config.yaml
intermediate_size: 128
vocab_size: 2048
rope_fraction: 1.0
attn_scale: 0.177
init: "normal"
init_std_qkv: 0.0463
init_std_down: 0.0
max_seq_len: 512
Each number is 128 + 24 x the weight over its row's rms, rounded and kept within 0 to 255. Layers, rows and columns count from 0. Numbers have three digits each. The size before them is the row's rms in percent of the matrix's.

# gate: layer 4 MLP gate, 128x96, rms 0.134, rows 120-127, columns 0-95
# up: layer 4 MLP up, 128x96, rms 0.129, rows 120-127, columns 0-95
# down: layer 4 MLP down (transposed), 128x96, rms 0.0964, rows 120-127, columns 0-95
gate120 108:134110115140134115137116178166149099111120135155111137084159090194121078121099091115103112126082132112138090090153117124140133116131130156145098155106098137122141103098109147151133151142131159122089154133121086120102123155151128137132103077124105151166173095110127118129141095148120146123
up120 099:132118113123082183125120144135129109148155148141119154126127110147166149105150128114159135129117139075107142150122135104167118117167150205142123134127139141118152105122146132140112110131151110048125118169162109163146171134112162145148105077129136125107162135127117150110108103130098110127
down120 104:143116093151116163155116159133104114107121166103082180096156126149156093138121158141115111143091110143093133135134116094148169129119123125159146119153092126102168107107146129137169158110130134121155141152138150118174143149129146172106152116179150102131149108111122101127136061148120126123
gate121 074:168143133123153088125165178145144141114135136158143160161112134164114113140153142111129143137142134166116122126147154099133120140086149149092095123162148090148160114175163167123116123139150152124120135158140157142145103146152112086101083125120137086152187114142099122097112127101096139144
up121 102:114098115145159145169100113102108137133165166110134115136127102096141169107150141114117120094141091137148105147121094133112132092098085095159109119113139093109131153106111091164157132107116109148133113120175140143133105135088133140135145160103081135155112173139144130145078144114150086090
down121 094:079105133144135158160137115126100157135137115099125119106143146097133144135141136121111129131107059117135118142120090150110134113129101091152096102111172131107145135077116079158152138122118103144123114100168112171120104127135147141121163170113116170140081154115140138135061132144136101113
gate122 075:128106157145175119120122152096148127089146162135125119163118138111121169157161179128123166086142119140156101123085140129095131111124142120085099117128152131130154127119104122160148108133119110132142091168111114132127110080099082161104118147093129164132116090147113134133081116145180155131
up122 089:135137160116112091182096129144111125129152101152115101143128146077132131113104105131116127143092082136096133104164115116103160112167131123179119106096119109129099142129129133085130115156105138108123133119141140189132116112130161113175164111153095127108131188125135116119170123167102102139
down122 083:129163108119129126121165116166100145132122161161127120160150152159147132145147132143157119180122159158142130137140123133146119151127182135132166113156101126155122095147148170144129163125124128104146128131133138128149160117137137133175123104082134115115186124146091114136190108138055117151
gate123 076:130151122104103093118136153168142154133134074147147146146113136130128113144140124118152143156140146137082125133162138098089092131132158159113153126172095096146126104130130167096099123144137134126144147126142161141141160170126135093113116078132173112074152137111114123107181123120077161143
up123 118:188152150123145110092186154148141109105119131152114165145119134153115096162138123161123142157141170138128144099130160126137133152114174157094117132139124145145121117150168173121101108135131149111132145145091116114126123115186104118112100132138151099165178084140086130115142131104141138162
down123 123:193152117098115105101160136141144120098122148140136149141121142166124110162105135137143147163135170129128126123137132114151126147105150140064099114140151109136137113154154187093117110131136166099145148184106127099148133099153137108127096091140158115162154087122139102085139120112120148162
gate124 103:138108133141126114127156102156115131125108123131143113161089121128111140123125153167117115131153117163138120082127141080112148090143105111118159144131130106161123159152185144124082109151112129144089169090156162109134104140142188095099148105159126114123162109142134154081080124144110131159
up124 100:136174140153127114078129139179084131120168161120104189131140080161129136078100163119159161128141101122139138116143073109133154136157154124139120133151113126100101156110137090127131056131106143087114157117133111105129156117136117124141133124118127115139117168139130123154110119132121103109
down124 105:165161107087134129104139141145136138154116168078119131131136116145086119103119124110108169087115111135085141111147155143154114088116091103150110135132074194127113122073094111146108146159107134171144103130116130139131129128126130116151148122119151117170135170109106130150102126104092099137
gate125 083:148107157115099118131146172157119134161134113140143145132140132116145158140098108138177151156141175131116140140138137067130151101166114100116153135147120151088130100163135094101108131076117114094110122155149132147159134126108135130109063133139158088134165153092103114157145116135095152112
up125 097:110126120114113166092127129127152133119139120148145160101115087134157149110174118129143089132148106149135142120085143116179139171096127144106111109120130134104109140156179190171093131095143130099133149135137108138133182108125128120131142122134161110147147146107108066087107155117136135167
down125 101:125138145091098136090175167156158128093131150130126123186141116138117135116098112116101115123146126143141163125142129161145108142090149173079075132128135117135126159126177177102134122112111130118134145108136152157105142133132161135142129086097135170095149086118170099127158108146115128141
gate126 086:147117146135147129111132167132078144131121137097110156138120123135130141164140103141120135118127112128096117142099148089087087121084080097117123118131108176133099112125115078157119132165195120113111143154140128141160159168111132162142128161092119157069103115119148097121139107105133129150
up126 099:126110113137103124123125101159113142093082136129076135126117072102109160110084130116137097166136118080134102107124104118147123132095131133126097134147121149123126193151123167131128121128111096091114100100130112135143148113148133098101123178131152126114125123165117156172085173127143092155
down126 101:154170104096133132125159162153161115182128141121119121125154145112177109115109143171154115143182127123120119092129111131093120114143143166133078126194114132136138149155145146121114127146103110163132113140117122073107159124144137088119135154150154128165138155155156149142143153112090154127
gate127 069:117125115144130118142142117151135124122148150133147148174104126166127125182107117146156130157051156092129114125113138145123101118165117139108155140144124137113124143151113130160133115150122148153102169133093159182155153062139145123109092133116152162125096126090142146136128120138144191155
up127 093:166108138121142056122086118149147117099130171150132112110155123128144150125182132110106121142118099167107163119132107142123140121107158116110106113102168094141136134089132129116128170134149100098128149122136137123161190172111105094135098167130175097106125124137167132130117116130110158142
down127 092:175144109105108143091155152162129123102155150208120136132086107140123127135113152101120137141143141162175116082142126116166116134114151128094115129132127109150126080147098154106093166107115159098176140161117118119125142149141132139148114137100138101123128155129088103131174145142122147158